config = dict(
    head_dim=32,
    optimizer='muon_variant',
    doc_mask=True,
    steps=7459,
)
Each number is 500 + 50 x the weight over its row's rms, rounded and kept within 0 to 999. Layers, rows and columns count from 0. Numbers have three digits each. The size before them is the row's rms in percent of the matrix's.

# layer 11 MLP down (transposed), 512x192, rms 0.168, rows 291-362, columns 64-127
104:453507504520490627471491429462536475595531533496457495482480442425478538560494523477474395607472533488449444439448417488458502483550385544583561385494511500447498543441672448508440492618526527
100:509472522595567467543604532443530499458468581515518560465468578508450434428442472504482547511561549545534537379438536408475469516541534594521533543541448508492448397549491542521454543471470528
101:491556504504536577524403503542576522554550499508549609489479479574638554642534449471522518515524516448464504480597537480495505603496523617503522512563492479488454531424544436481421532512463479
103:432490443589546519492418466438460550526405519533595559512456525544481543451500530450467529449437507421464458456447555480506588554476495501399417472534461530486565538391515578474495364490512464
101:371423559455519482503516483565605534514542530588448535500560412562391467500468494457504528495534488603548544467545473530488577511502443524431617471488417506547551597500501561397440426487480559
100:516500489521501499548510541521443541548472495542556498508561488500418647482458481367422504570591516475464559523591522527436449421501458486553530480466515519577434516527566571561450589525502515
100:493434539542490507527465455479499572477503510576521534443434476476491585499493529560491512513524451521434458560470471504569434546488552457588551495419542484451595550461442541442515529471551588
091:553435556490576540472477489542545437532504476396519457493509473485494494478424526498457548553435542498521440473515490481437473461566525504441447524509518578571511481539489501421456552512649503
097:477618512610509551443581512545542561452528534553533397498489470513524482534527577466449535540637461538550480465487480494571598534492583441544568455487537555579464493521458445377401457415457541
094:441542457475557552561529429523522577550461460534540513563579500552488537505559528495354469463541441590399524553456525463449525490587535534527427417461452549470514524449536467502500482456480488
100:502463479474503471442517500457475440475465588521530482459417505483513515484525426585531460591550488457444511511471530487529532411335506480544501500488527459510426568525494539429477479441506505
097:458493573559452514505545511493481405414541485570479499489509597483526524557532548505406471429559527559510473533498479520498474535482557565500534510562498532463525480471518542561508537437521410
100:516431459569486411507419532480576614500559460466574521447503501510473451510522545518460605598468550462523538521515521546485487469485495455537461446550524498563532432420515509482469452536448607
103:460434471501555536575497461571434435510503469509536447386495513582459443568473490497567519460461415431551489516551461442525453449525563537472561456505420550585476543499466628584424526534557505
090:521449532410568559451441519422477578532464554499427537477539483522554486449420507554589469524507571502527513406390532512595486615476480512429555496414529456459526419446451505473510537548457526
097:569491456482479492484418483424547425554469465529400568406475583598468522511418463421526524528515550436405445489517468456506464535455564501478520508462556467463462523505443542478466488504468453
104:507520489486478570434561495456492638473461517493499514532406496533445458473478529524531580497502422515469505460499420491554469472547436515567492490541469467561460478522465563493492552506471509
096:463457496410533405520560565501538488553497520470409532393495534543519402527408471481412547440505367498456552527491460520512522561458406532551544461514482499441513533558529529497500495532580484
099:428548473464413593577460399448511519503606524586507524529528535482528550495501493487514583536413456510508542558551445590466462447469555454468603489533570483415473476539512451604527478518569507
115:488462460414423493501481431578483539486593426558465501586491563491485529524435521519476597560503499556437526418585464471532534502517466478551481573538534496489463418513428476454520508488580527
103:504455371497506492524429464478474526481515546520506605538546498513483533458414549454511533501537458520518502598560466548477329577456565435458563527415501518484434485565511494563474467399452572
102:595484530499471464440405470587501553475457464510490486512486459448529492578447425434535556491419541559431460442577560457468536584451570517471584497526483533531454548509448495473454538464439581
098:460468517495417595513502418478500432572571482596434490441502482472548513531483505409438436444357534544471456574512537393574554441495495553504512563537461549531556497506491546504542421531524541
111:540537524404519481475575531518522486474565578582469403499457548513511452529507574522538431496499513511482416578522491499533541538614486442436590489490502441487534399445516490475473549545508551
101:523475497490496463538507505445515497460390493429501405541421478495585492574514495440498449503536537508487459510418545499581458490463543552513476507530556537525492532374469439451414416560602566
094:468563566522533609434459451455441480540471513521421515603442470531443468489564489527447616460528528448594487412569583548499549580465506435535431509518507572546508450449581498448358489448495530
100:533539432371457464519498469554490559560463571494489542477539476443573458485533589488449450399434491454552538469472444382475441538668533532420516457548492489543474496484422515608510485502517469
101:528443534553484458540424580473472556568560573449523501484611451483465467507514426527495537515605423457529470522445507558477544385462457417494500482544548454542484522506523437493511487531553422
101:492511504435542428540451484480519511468532586447413537519477502418497483570487459515611541421407477487513493558438543500527538516420515453466534501483406491468431526522591384464472568560480351
092:429458470443502496528578446435479564553495492455551513527513480449563452592523497492531486596537495413450632563380514550466494542507490518432532503515502514515518559437574393533523499528513478
108:459514489561574553461496454509548402497536527558471473465458519506566452546525512499538623476479517512454436486506501525600533501587432425589558457529511523501552522535476480426510512399535492
104:419486536588519528559522443513439494492506435462609466461555482574511522604530431534506410498447563458460497505510517465605570514479552548559437535513492537603397402505502551521552507487536537
096:440511436467496463497425538507479576506473454473494492561584492507529451497489540487428524548563442503549561467482466411473461485523526547506436480554468455547517554618494400433420554493480465
096:539454459564457461411615478553585459557418514498560462535488545574394503402477548482482551544495538494495466568529499503479533634468550541517492573542474476580577472483506470465541450459555530
101:522481515534602484496534535467473511507408473472505511459477430546572506587405527536463489407599475472491446620472604440494493491489473517580540455443480553550486488549534549483428458579499439
105:525459572567487533467518364475503480488516506610499539472460514575451418429481464481475513489563511474438483499449480590605445444588511553496540499503420488550487471539552473514610551550587543
104:408594488563435535513544557471420523509560503537579473451452554496584381512554503466557479439554513474525476460541458532551478446495405509508468509516522501514530480500540504516404506407488531
103:386396502567368509484495457484579573420501487512368538585440417438562457547560486508478461469433502443494545461506498506541505473572544521556458506412592550557500569515398552554516506547498490
100:413619570493445458518402463529514489476529504530409491516503498449518553555635479540500603580511489525484521499555479388534520458508498427449522504559500476519522552504533444437490519451568489
097:482492522509571454538517413520464530469443529486465452485460515544417521492490441483521454555586438441436439583528395418501589458564465457489524469569585532463565501582533551496450549457505438
097:436442383513559534485607484509601491536450490548553509584486427478479529503498515573589522504530460507507399535503589550469548525470546433493460442446483495413547489472543558478386504480413534
108:540478507526455502404550496423519519480479512460450507601497531447492537603429537564530479471541442523438541546512524496498397373526551435534499541556532573562501497504502485425581492454467534
096:478514495506443582548492508484445453472409472549433487378525426507538577423517531545499489496528568431483538546494460527550418567544454505454427573498512533476456437474560482504544509551597496
107:503421537476577437507523497426518518470549479463503497552496467560436649442502516411425565536530509481501549595509521526530587463468509390436473385525502555472441474526453502532563527452472482
094:510419513629510498533441451557511511524527440480453489440479577622491518537564484512502520538543483439465490472486456497602471491484513480514429472496497577384483500464516487461609447484549443
097:458538503549505469492530481551444501486442528592492500494491478555550578405539394444527469412510450493404471598353518484488432511471489440549462556515601550530577427571485441530550560522562518
100:418455456633488473531538566530532472613519481564502554500547404571592550436543560489523446412418534586487491431509477465468511421455426431480566569479462491458392543512463432509505618492505493
105:511487551556485461390509582557493532424520507680668564415588539514481568504487476484529564548512526534499518489492466558615437528471518496501474567571474436533555424526534496477502464501502544
111:464574464517507517505379424492611453575511564460425449462454511525555364480442444451548584528502536524505520549451405612480459495579519480487548518539367540456507514547566516518474551516471412
098:479463514544484490439488509464513525482541501500604529527511480543512491376525521351398445503535583505538422488480504484552566575434507596503502503477442529499500570551536518560486529510509563
098:428499485511470508525551506468518506494476461466465439494569424473525509501573509487434496480437558565447614453460439526514542435448467562447580554445457590482522495463575437485548464489536511
099:424445543488389446559498460434542431488483434483552439453362613481516530452505417506517469520532440529441460586485491493503562511568618538443493478443517570508483508515463456543501536484583490
097:503500619533489476384600542545474428448578423487485500544505534533590463526481461457450501518450456460445568440484514526493553492560538470493532498525579530496503464412542480543583572474431474
097:407456463545529504573570530581602534434550511465505515557549535498521539498592483541531530470531398588479445494514424430503529435470442452544462460527553490438470526548436467368480630516504401
095:499550637481509464483486557564500498516395537524529560506449502554463509408473527457534463473518496547478535517536515480490544492513483470608500617444441505452551550499486521502575501552410530
102:488559509546447429411528445499532523442503489498435489473506466395487522426544556503461451438480483574496481471405424516468504448456496604540508469504520561495502499561511467497504603440584534
107:494461501555586444458501531520500548481557582501493433459489508457520472558491512478464502473460645558441566532468487573531480501514613517477621544463569530531515539559509505510432553435552499
100:510480546459562438494459560506498446574443561469574506532528563502495531600542489583484564509561573493457479496546545597491500483526515613502493481499484582460466472588591519439538459430500476
103:480547503527521432519645529601545501479547442517505507434437359513547477556413525539459424468546442519483522461289429522494467545585493485490506503521532470419490439443551451531566591592487426
103:525427522596532447520577552473498618513379464576429464534553478445478489512520511493497550612380537539463460544413461450478475526579471512542477441525464457458557457490566489526502593435550486
106:529500500553481478500486451534390440475548520550392519535399621472476519518549538559596486537545584486454545448474490538586454474455466437510490517524572566470438459520505495481479581424507542
098:489521498614546464530443478499478466472560488499460514447601460454487534488557566468445534533598519414501586469529422537554532541590553586531586636477472539554444494575420465427535558495480559
104:539566525448485435584545467530484439480508479535406552429494536472482553492421397499477592512508544471586465552488457525498518457556493569557505545476483421552583470454535515449438517525603549
089:526490584450530513443519578483470488446558428565475544483562379451476453584497454518512474437522550488490484543413466419553547520414416513541568523495514495427489498545557556537496505498483560
099:467536505509483534533471478446511534533515474433477464464536526415518524478505540498438486505546387555563441431639473498498564553487451476520487515513510455513512504547546511590463625538502438
106:408468518474495461476522545525545492509494476486507510510411470440503480623601502469435486551446476434525535555562506455504508551447517500468553468580528589512556435443455499451418488437483496
097:575485458499474488491448483517535434612532472496421539474484468525542433458487513522568471401490479492422600542542493510517359556564446538492510555534469564575531658494416498483508480529491527
096:575515475649445524506459483530453492521504435512540413568405531474553545491517568535533502587456459559510473544566544597467456565571444582509504557511485529526556535514514430475536502552489553
096:438580485395443505528498527417518542548549545391533483525509460387508431505520533515559461526437430467557548422532495527460592510534569556561499492594486509468392487506491480458554500582511556
104:511457454494469555466547473496398503473506425602547516507476557475513548522485452539555422455515505479529401467423446540454488560515417509432504562519436502476599478403420526500443529452523546
092:526524378603511417566438500398497477510411487458525453448475545445518490486473517447581450491505474531456327541465611476576569540527515429508432480470518560453598473536443494488544528521539461
100:473448569501463491459438509533473476540568474526522575582521511523569517512490440602507466458541460449419577426590530607448474486554462476439489574526420449517463536435513495528550542429544464
# layer 11 MLP gate, 512x192, rms 0.28, rows 292-362, columns 64-127
102:497488564487574450409524646453501466455485481427471518522450511491504469398485573417551479604545451476600450521532420570534560450531451487419444549492484667518453414515540509403488422456536504
096:439522570539478623528514536471537554448499489490482480535576503496536533611517487481490488483525549546470467518505435519492453511563468559522568530515482528514489524377513424512633551430525570
100:590539447583479473498430523509516480570498554507495567577496474540401483456392531475502492542596539493483556552462497581465412525475471529552417429531473519570446536405503514476429475653465489
103:508567480537459391521515611587415518491459430512464569530500440532492485440424449496419573588397484590530424564533565537519509494506520561539441559470549454594494500511518452616602496479495477
098:452465530468443471529547522460582578517436578567475495514620430477507371535553502556507504494488531489485465523497528540502510607436513551437485442484443543513444511487375443537577501457472534
101:548590519487448530540484504504516484500537561435560549472474622420394424487509404468422565570547523503531581486548396462451511438552460503536458550569422536504398499553458589504511444528523451
096:557525445448446427539488439474488513468529500567518451535478553459567418535479451558550549433485514506471416428556497524478459472468420410491523470415592501466536600460481532552534480603565510
099:481484583449500472484589527461438534553500467532468547461555479520546438493413505503502493438431440517561444476402538459488489427486538423546480498509509464549500540447556494565582491443497509
096:541470514480509489500429626499443487450506478498514482398531556462490552530501573451487436568558494544517558559509444490513437458567466474490407528483475461482519542499501470533557564585423512
100:512525504528555437510463546514436437540499436527518379455497551599488481492499590475535491462480467377382466420513499447461497583493495502452545484424520520556460607486490541469621491469395527
096:516488440523536377512505490420527514418499515506494440491427562533416521523489478435493604476524499479517563456567567445516462551531591454470474523457502576541451442412501466517414546585427558
090:475586527411480609487594551542464474521477491486565587549465490465529473428439500496603469457449485552540483508518470464496370504579466494467481592516506403566481412520515477590550559459505510
107:507406625532587558471468460430517508441571579539438530470481482450502529570468523503557478454426417427531532611520505497586534513520588585532520523505511519509477474427483484527537558432521477
101:518535480441486399450578544568502462470349468479542446493506502603525531518540557610438512503535503484513374528515533517469586436441362505441512552454583500437541593515575570481427541466499531
098:478523454563496594472495448503441537554461457546525428492497624468521439521472435438453473505374511580527464543449471585467528369486509526475530525497529526568522464501529476466541616448457519
102:517511424541456546505461398541512487468560481445661500534467429480527468476528508461546532503491457479426539598510474499416383510503497488487506500446550492470512529509413464489494493499511485
096:477465481454388486562499543577604516568530516596544443509486448537529441450608521519497431439578561438482366485467424420534509473568548473547569491524476516401545541591587449477510515463499451
095:514517515393458419526550546463514513498429605489570453475515352478449442449386436521557493489521480494532528578475520556506482434370482426496463514486435480455501537500510502589443557549441514
106:506495487555528504588484479484398547541559505446488481552529409545559535536535447537574452516507527494536406589529530390480491498484435462574496523471500559483506538509609587493518510528462434
105:495530456559466400543492486455481540593480480575530463522517585481468506503447578470613545554480546581445579492450392500521447473521452468545526474497519560564474541424539431545518526463536445
099:428499478520582436465586535478438482477490535393503514503411514474548376399566529494474525566496498477558482572488494576500447539436387573474449451470422463501448517479554513528517491511504537
093:511573373538486569454415461447445476503548389518503515490366456535520463475512420473528588593478548512551553580561539548556541475499517430479574511492552566519614520485581457510541484524523469
108:553425504539512436500484645460517554596436520458513445461473490488519559403525484543509445513538477553503529478565507441350478478564511497513530519563527589599530553569480524594492484491459564
102:506488516517572517491533522486519459559447424479505519611582562517552478559568507460493519546506494483572505494581434407439504483450520520487452477496460485588507483508404490530477441564527529
096:463478427516461496461505411561522449547587532489545568520537447497557453452517469524564560489512541497477459429417451437572419494502533534556517414540607539516434457532438505446513465501532596
098:486610479485477459499439519469540506513496506453507450555489479442625393449517497532494557463562533590527448474378477502574511492413436462448577472464502529433484449472594535482624501498461425
099:539461425656408527460556522504577563496537518463458388434400538550515530589572468555552449441526560596476569517377554450473545511530526478489461487539503491492462488529509571462504536546607519
093:505529539483558555536518547517432430506476474552591552518457530474468522460548494489489548433480520537395511505625509529429457493510480385448536548421523516407546484456579553495565496475491562
102:460533569465462484535551521539522459473438548517531578642556539497456494442394561489528474509526573618546507519463529524468422537446482517578541551477505476441447499454500488465465548507561440
105:520507461503551399578451536501526551506602635389572446480534531436545476521526484570483453456504456472374503494584520476439472473503505508536444528476441513503457425484491438482449504553422502
099:474494513563647447509531496503559491409435538419426561486594502565466552408505507533481582530449535462527509467582519531458535474540539411464528569497435396420478599531514514436528500486559480
098:488459559584511505541575395480464441449567574521520508527512437523596453485527545590458480521466487466521492453539400509478537463476510553436556465512555526554442553485534519450444514490496529
103:557569514528544460569452525411404408505469424559475505463446525452513525626404514579539470477481534568516465564439484477504506486448564423440442482529429580493434493486497580499445494492499505
104:510523571528450490590606509493437501464542485519484493473525546549582542513485465500518476527528518464527482511527552461485608413432585474444489487475461590574523495554561525530546550549575518
108:530554466517445543505456485533543566563518466568498525456512477554490452565484459476516558388565573495528528436427541462489472578489516514485580544471497451580436567497567457396550514591517510
105:451617482509471539477467407584374475500500467497525515493539454457576355538530526495533537442523536511495472505499466410515506490548441604601537445503565585555512491430448451485505450455532500
105:453519518435464483501537523514541477591530586569428581581523435421549548451533499582507544511524441531421577482472539495548501556481505549523569533431533479499425502465459491478533457522508533
101:494558516544516595590504483522468579485533515388456560414511477489522537537441439566515523539442526474509505498440461527477315503469487517416485474491446488493462396509538477430499493520547453
094:577496479484548523580460586478614626475542553445479444590450554458450474514541403513538545435610468523548527438503580466452513456532534448544522447565516448416557481461491493469473478475516513
099:436515521443447597518531472476469510457460525532478511505450406453463590587460477476569504478474505470428444511467499608475498482469481557492526534536514544524451542438492462480444609497379553
109:552478493479539488481430502529521462473494568517460428435441486561472458439493542532500491460532516527520499455546546445442482579512498496504473500471525489485503538561464526555421436504452456
098:519480485409491552529484472498547506538503504446486457461543440524490526479469548585551448587376477527405509520492522512444519486441520485548436482449416453481464549487452485544567468457387454
108:500570461596500521482448529509411490529613481435469491426437550416585415512508531541508472391492464567497532469497492477444512434546529566421523546553516437606531510461506453512507451509523513
095:562537545421477463478540469481520423499466510523547454543511538527480491589435471425550484481497413552592529512441497408456390528428491475491445416535528516478562595503580391552470502496467547
094:569545454487485532543559477542542507569472493387417537541440527481558473580485555538469531469544609509469557518558517472472476476418470425476576515439434390474498517556503549521555458493513638
103:465540521501387588531511488522485460508574539503439550507538432491446490504444554432547472456577553444518449501410522483549453504579447567443527514575531525463479510434508609413465454529430494
104:543451525520549489455427397585533565481501556489430472509565431588495482491547541561387495488549582508428492490398530529557603482475485528476448475532534553485503481526545481450565398526449400
110:495494429493495564366432586434551501468478541381452573424555499511562563518541574482514512520399499562403389507446400484479444466555479532481532573521553432528526566557544515495565530486469424
109:530501500511512517434580519474509412470409589545561446555538463487487533526515508482535524497536500591454460460465529527491527429504425431455504559533590461525517557470533452550566581516569473
103:439498495540472528507509546558555458555544492580463582505486500528517511536479517583506470480446508346526383548463524491544489556542397449468471499583491494585486535427493473543481494430534377
104:480568542465563501551479613465488481482452495496447598543455543464430468459530443521488558520573472495494441413439566516471514478523515471545549482553470539560474414455461449445465507510570385
100:509517441417460561518422482520523519506525436522453399551567492483527530532396501579535571555486568466552479504454447542528510528464520489498416543525464584442406506414586555529434552428435494
098:618587576441513594531543527411450601473458443476483536504446503523548508537476529528439506481523534555561472568513581537480535448544492473399500497554511589562489473477464515508465582509518536
100:512414534532499526559548520684460471459514472504565527483523475490563447466471455551519531420509479577448414563581506573390456576539516470508543564442492529465503461487411516575453486470526499
098:459521441501444478440601450546572524448548440454550480471455424505505450536618480504449439502547533515437564528472512452574534529530478449473468561502485487502487473598581579460422539577571478
102:556527510461524577608539551555565560552463483457534519473425435542474506556447608489461570603517567551501495497574479466499539495477433511512566501497557453583520466476512437469462565589481590
100:486510569486521489596560437502492494513513479497481577458515477436490448503475398584468529473511420456532547469490525510509511481515488506509495551487490454538521482430529423401434462427389495
105:432516380492466570415506609550557554533517510536466505352532563446492399527483486535522537401488469500541451521505542470431623540462575472554552472563497521499487510523511527481468508510460467
099:501499530516452589468451477551472506518531499446460617424506473506459406458488513413444487441468508444538529478477479518460498516516423477426512551476506550525484430515594410461499448499460561
100:422441451587596522527438471534491504455542485497475557534491450507516551546515505532450583521487486482485589476489409466485469493530382586491543427475538420519454461506503511454494531467492503
096:445481498535557490533509594498480530456464565505471419438500434488579542435562466481504451493576473509433484477423537442529533499518507519458506459575525592531481447554521512457521449530511505
099:457501512461428488529514561592448447463522578540558485563611475573511546515488588528467566421472386515499533462393501509454486506463568452486523421479475530496488503500510454532571464495496577
097:486478558392560481559567630503461510427524470581516449463437406630442537471494396497562624514603455500472569589514566471496439416412523558559549541461504499539506576590552570462539480388544555
100:526566519486499607577425485448451489442538569487347424468525451612485493537592485452445521495595501472552434509514503567359581591511554533465519491442528549473469565425482482493573571475514574
100:470550489544506521509444614494469552572479616617456527454538452548539482549575539583442516530457570461499517374523483481473497557593520536414472577516538549512511527472570581469453527422461480
100:526584560458508524476569561543559584405455490483483566531497401489525496480484472466530592443539501547538483478609574483518497509558462464499442443528463523456496513384540573496587498511506546
094:427496490366456480614506529465541544457484547525463485504407462591492438496522450462468573477417455480562482507559521523431546505533463470496533363431526528484550511493426412495529385516426404
098:443539499475472486519445501506459358504456511465571406584475544407521534399511443526535501558451520514458545531435515547438571520506505501595486583533471493524494516453587461440577474475487455
101:492458600549498443498406591471590462549473513513502496567474400487450511549520577482563501546427551537527503484541534521662531471455552457495573462539577458590427512503528567398491471568442456
089:535411450478481435483414466477526584516511532535493488438495520490524416536560554525444443482522533443554569503422503553465541483556519469554519453522524439436517549451598444454508285518511513
108:461551578570557462479515601453431477455431495472423566475398481516495496328554556446480516459487346543504461574555420627458471462536402518424529523505613487566560465468490512410427514465445483
# layer 11 MLP up, 512x192, rms 0.293, rows 292-362, columns 64-127
105:554488559516511536548522475444535453480557467485377413409487551536485632473507454467483448565525486460528478610444481540537441533579513452429478607651507559559482442535457483438477507550438491
098:534533427483505549546482563492478569596466562488494423485525469541522492503523454488494442526426508572520473564530478403516511487492542575490498605503505422425511479530411492490536460502472518
107:509507527393561589569451543547508556486432545555473560452496450462512482544528521573498462422487566431524519555523371413454566473519511522522497601420480531473592417539466526480510552524514537
102:541473605558465476491517480404403487448464465513392525549478515487563545460420452488503489533500450511596392468501494545567542564510437594499494547461481500555574475450555597512513554530447528
089:438484430488498459478499536421479466415553479434358525453429487562534471510426517486495513474535559481522506511559468518546564546542426454486546394473439448459468581579454541486542518548473526
100:431538538545598464466550511494449490437492409509497457444536517542517394428523528509564469588494556471497518546454434530464572567538529475438561492503524557515543570481549507454566483576452489
085:514509490411461493463480531533493545517499535488422553554429566502624504511457538450414480492554513528485490490476530459510536598561409523527469421533429474583549558502477471443441524504450500
094:546588521476538446583522532520513468414494465517537469499562468445431481521587455441509638483498462520563499503529565537561607569486543517477396394512466519518377491520535487498484457536372512
096:502500418480409449494533441548416566506471522555541575500536502534491486486495547461626460518474514490412493374484582525500550423481507526475477500485485504485451608475502513431476485538514389
096:493508450569584472461518290430552552447552568462455456525454428531370487468525471496481479472492476510403565460472524607452552604431501456513513467574542523514563443483475510491509516437449534
093:460428476445518429521532502450577475536501533515420438489465513565483491512537465537493510476472546532571451568497430502541523559519508512561535583446520453540506468474613589562505409534493484
089:438528441462496525453553459471411431446459501477503532531478542512535507478449519520545456490517511531509555449480529483538555547424435481478463571517546475437481567557404516473520532510607513
100:501563552472531507561381507537490501489447496509476508534557526549543509594509486394485502481419501440449477530523443570620595550518512470539498534471547483571461537456430510526513452443501540
096:566469419448415510486443519523522526573476525612493566485535546459457604520452476491432484485475500472292441466552493557570570501565474548513524461478497532548480480491470439468539513464551475
105:558441473512569491602452505518512526461523566503473364510574508498532472475392544501504550455549411418607466451528612464454469436499608491490445568454515465373461398468472526469500549512509572
106:597472441436530512534479433485458500459523513513408464518512564560409627566380537459503451442488481502453458500560587467509474561560548424413465463533395459419505498488559489470490534526533506
100:499520471494519505526518516468484444474497491479504526436553464549466531574432449523432503492495412486523491442470396476505417463474485472516460469473514495493531468444517476450510434458544409
095:590493385537552490511527550470481494463500556547414448400434532476516471508538474482462419523496439477501522474512453443428537519506524534463545532414587431599506533385429537483500567461451468
110:484484453512512411447510507543454490514443525483482495490531460421414531557462512553497600453495501537456610463554471508513548462479452519434495513528494495451472494465436586410478469471575502
103:502514382496491531475504540451500519542528527477457459608520534516563535515464647470583476479516510599514504501532412570465439500555521424429486503481497542507466489524474475552444522501562376
103:563488466494493547539485477521487457507509564421443484446567433509570437476431447521460522511495450508431527569486482528603522495481518539445517511493606545511579556473557483593579482453556501
097:493617577509612527488525548529388526446481562470530502490463527361555505483490487538594513503481490498504449504487574509595423545471504552432449578556494475392442490461488474603435484518534520
113:599592576453571568455569497526624382511408487554587453547430482582450442519504472515499518437522404471503530494493484509544520563509455411670483466472473556457536454478498496417482462442454546
098:572583556421548420457440526471433516534506447441562453435415526539505511443536508453476550431502507431541509534594493478526433428448445508509452598481529436417539519445456478425592443428426579
096:473539523573532551540512446538473449505456472567495536480522461507515636457497493531546496502452457568469492470528511461546489541514583518479486515500495482538440464554489424574557523442585475
096:503434460512574491603466401468547404503524478524533549479438451543504501421557474469497601530439542458531465519521623489472527474458478417429444474548579430523543430492517489516516505550481527
098:424560512494598465445503477452503426486531517539458462484476492445510452577592488503409551541460460460556528424508506571476457440447470516514563504558515519543489490497504487477534566560536465
102:533397472567497558504473529570545579482453548566494534498507503442497474545465535519539485476516422502520534482481462510547534501525550533538506522567543517455579569505512540493583461563563475
101:534479509535486499495422520554448530546488400429602490574499496455426553501426512519554481519492525518543475530537460566561512526477418571574452552566516525478538533571526561535531476571535487
107:467537512441535524393532507418451518527442479514502436576517468362527509509515607494545580593571562500435537438475567521492481608465441489555534480540484547477455440497485583471505538432565570
101:531497538530498557461523527530560513455475471532467465476395528513485550438527505558526440430474506521472529454485534459560524529482551463473467388546573496580469486478487453490404630521572533
093:486577643484481556440564493490545476469460512594501558449510599614474456470420443549507557458523525513523508514573450576529474464465510509544528479504477472515472468526449444591510508532549562
096:534457569464524473482487466485557538461461525496439538469537451433382506511548514556447519485444499481464490564563411658548457477498519490582571441393534420514543419461563505502395492465543567
102:471549445522530453489454495524475518502562516565550442559582531470467472477496491487480461595549545454596548400462588534533538549510420505532577413541402511545378549382481534485437460460587495
103:623519497505396545435559445465470517565493435443497456492588458589550519549476494566471586571516603518514524474521535578476511502429547558451470501422472492485461512557449421486476520506444489
107:525445499550483565554503441511482456491448574492559510509417495497487486576490438504496512432458487475382469557523506450519493559547502474528508446417470447513566519385500485480556555519514569
104:457419511420402526458490501493456585485521503529442498488509433474513556467544485447582499484498396534476456493606552485505524550469559445484477469413463500498483538505459476578508425527524514
102:460518476447505585563496534481526553406476506478452454470427555547477455500466546495608411485429548561506477501516544442565469561577541561502536477520554424491457565472423495479574457477461523
091:488528461493513548556445433504591515505517388415488458510543474494535438471500406464461479494542381458501513596482512549493481517527507592496575510453480502518473527430493577398528451589461375
096:456433379558584517443596395576487462537466469433516450534501466535495570490496484527497461515466553417545510609420543486544533488502502480506429461471501541483487506520457598479484518514579426
105:385545493451577495463513549363441527445426465573573427509423597529492530490549435517502481522501511567534524505449452568445487470451467549538529519486556499564517478483550440402495384404453459
092:501533451510566519601527534440559589563499555567418474556411499489474504540447511466416557577516461516552485510444502462510453528576462540503457512392520455467508398407453635586551514542561427
093:537501466501421614469502461545502488487473465598495497516513536419516577472452487598596553556458509547466464530463496549512446558459551480558434554487478477482502590553476437379467462432440446
092:454542613527491482509531497474445467573461527542458522457629512499523489565574542501492515468513513510515436585515541632490435536528445575603583583570508484538547554541523540543424497612456440
096:517457579523570504537527504469361487505478564568521616480471512558565532473428399529513510526544448414514460484469539456556516523465535554590553513449475571549475430461466586490498433472529483
100:428513574571539547485486459485496497392532548536513495481546554488566517537460458547525575587514534495521589420494438523491485380461555541541574582500485540458522452488502449514512465585426524
109:555561454437483509581513502483592486456571649523520455457473399508508442485519541431444416533562525421544480483464478550543476519485545388519588467499579430556575542552547467483534418505486449
114:470501488531564494527536547411534406457435456427472560442554515489479555469573543504513510447514505505529478473530579470519436580585499509539553495509454454552482496432543565506568549558441474
103:451556574495477499442487423524464517476454446456521488515538604530625520461573578514477478544521461506547420580596468535522530467587547565508526499534506479608493552449534446501559464466507480
101:542532470525596495557405514537450441518458469584556515497516544491505541478484445542551501526542456518560445403510627452469479527485435585510461529537459457543515486554515469528533538422503493
103:491493541433498518521506408535545444509562431507501581481484466470355505522534419391539473557519412474540381505470557592495431533497528492526461482514558408444447429527529579470496451473517578
100:480398517611500564464545518410495485466520427484513620533503511446459556489426529471445541505429515464519475460514539497521541548512446436374615430497444483457529474454506587510480470496471497
097:419498521445413470523460474593534440609493536524482478479579530516535480518489466463509424475513491527484501361469529504508523529451528448477574519527628489503472578480455408467539534447353495
095:482471476503502501448457483369592459561540490550559551461594500475473576444479455532514525541522437466456550423471449384428560530533507546460480407594533476514499496519515574420587499595530558
102:545512543408586490541483477450575517626533496529491492542552448558542556454491467468511530466466525525445511468585602460441519429518508450462489516525547518392494443541428453451525532581395366
104:466479472394469521435482426557478408506437527385596536503553557413629425541579464587456481510423513480542480503536508444507501587503423463475494484468481463479542439530532487566561592478543575
096:515426450465547540523453469461505548557517573476516543498480566632367565419470499510427569530507467480486436435471564442449504461434486482546411372545467499481477465482538487412543534511450504
102:524573559513450575519394452391477424445427438499501429531458513495534581536552530483532448491445571466479481588469445457425427576524532565522453579532415561531509448466450482477510460478503532
104:491512495552507550532520486435559487526462389518477341623552567481585550431497477551468453583564462485476446438577498423535418534563561489496509421387483525541531550472590521528524414505604546
103:418422476535436559491504484488503512532541522571576445590559514512563573460479519535484459507546447519471508486587473458465504482485563564559467495460520507506487464550494466525547503507492539
098:459483505554530487437594463430533489516406529471546440494568596445428510534547422473415452514486438485391517557531429510411484548397504468471499459523400524547433474525547545539532546447525582
101:504484441642518478517491468528524530580573384522539544494557478449533414568475419474531483414536443539484579504506570518567513502463495416500538572576480518479528468505546535412491446506529463
102:413528489477575446496494569446537463531559490443443541388446447526520595526467457498431566512447513574414557537511507513414507413440460542473558468466540518522509546393630597468479440579479394
101:523506558456459531519531535474505452494433523491492557524472505576516505548467501532595481569539510470451549460419415515511540545492516501497479567483530508458515560484484441518510464478527528
103:540604467442536551519527520480447456516463501437615583545520553448435507554397540383576531524555458471421598477576449438467494439519452432533504502503426488471559449487520456485519514512534429
095:534438472582528515480516432563441463511500470498468497559519508545482521483513508529509521421510526516486552519412504494487494503591502543391412450506525487471490501471488571485542548554617458
095:531459527545466450452497431505455459413475539423525512531516582539476538478497366510520427563487498510474559476513507456411583486543498565519553462526473443483584448427484433476578417457562482
100:405530451401409442515543507448482573543492514466476619559485485472518382468506445461544528573479562441429559471477519509570553607573433487536553464571476513595474518491458482522473407490486513
103:510516511483467424514481416429557494573549492498506502365468476514499473460446487439445497551512566411523588500480555550532504510512630459568469525507471569390573543512593509450502515462548393
093:516412516496549471620512509411470415463506536529543542531530432491474463456437494463570467493546502551476566516470483578537511575405538456551395514406468549509477438457492442569480454475563418
111:507551572459539459515460488546454464509458496577511488449501518463490450397529511499516588474565436592599556512528504461487497448540437607448524548515510557516475490462502511482453554465390446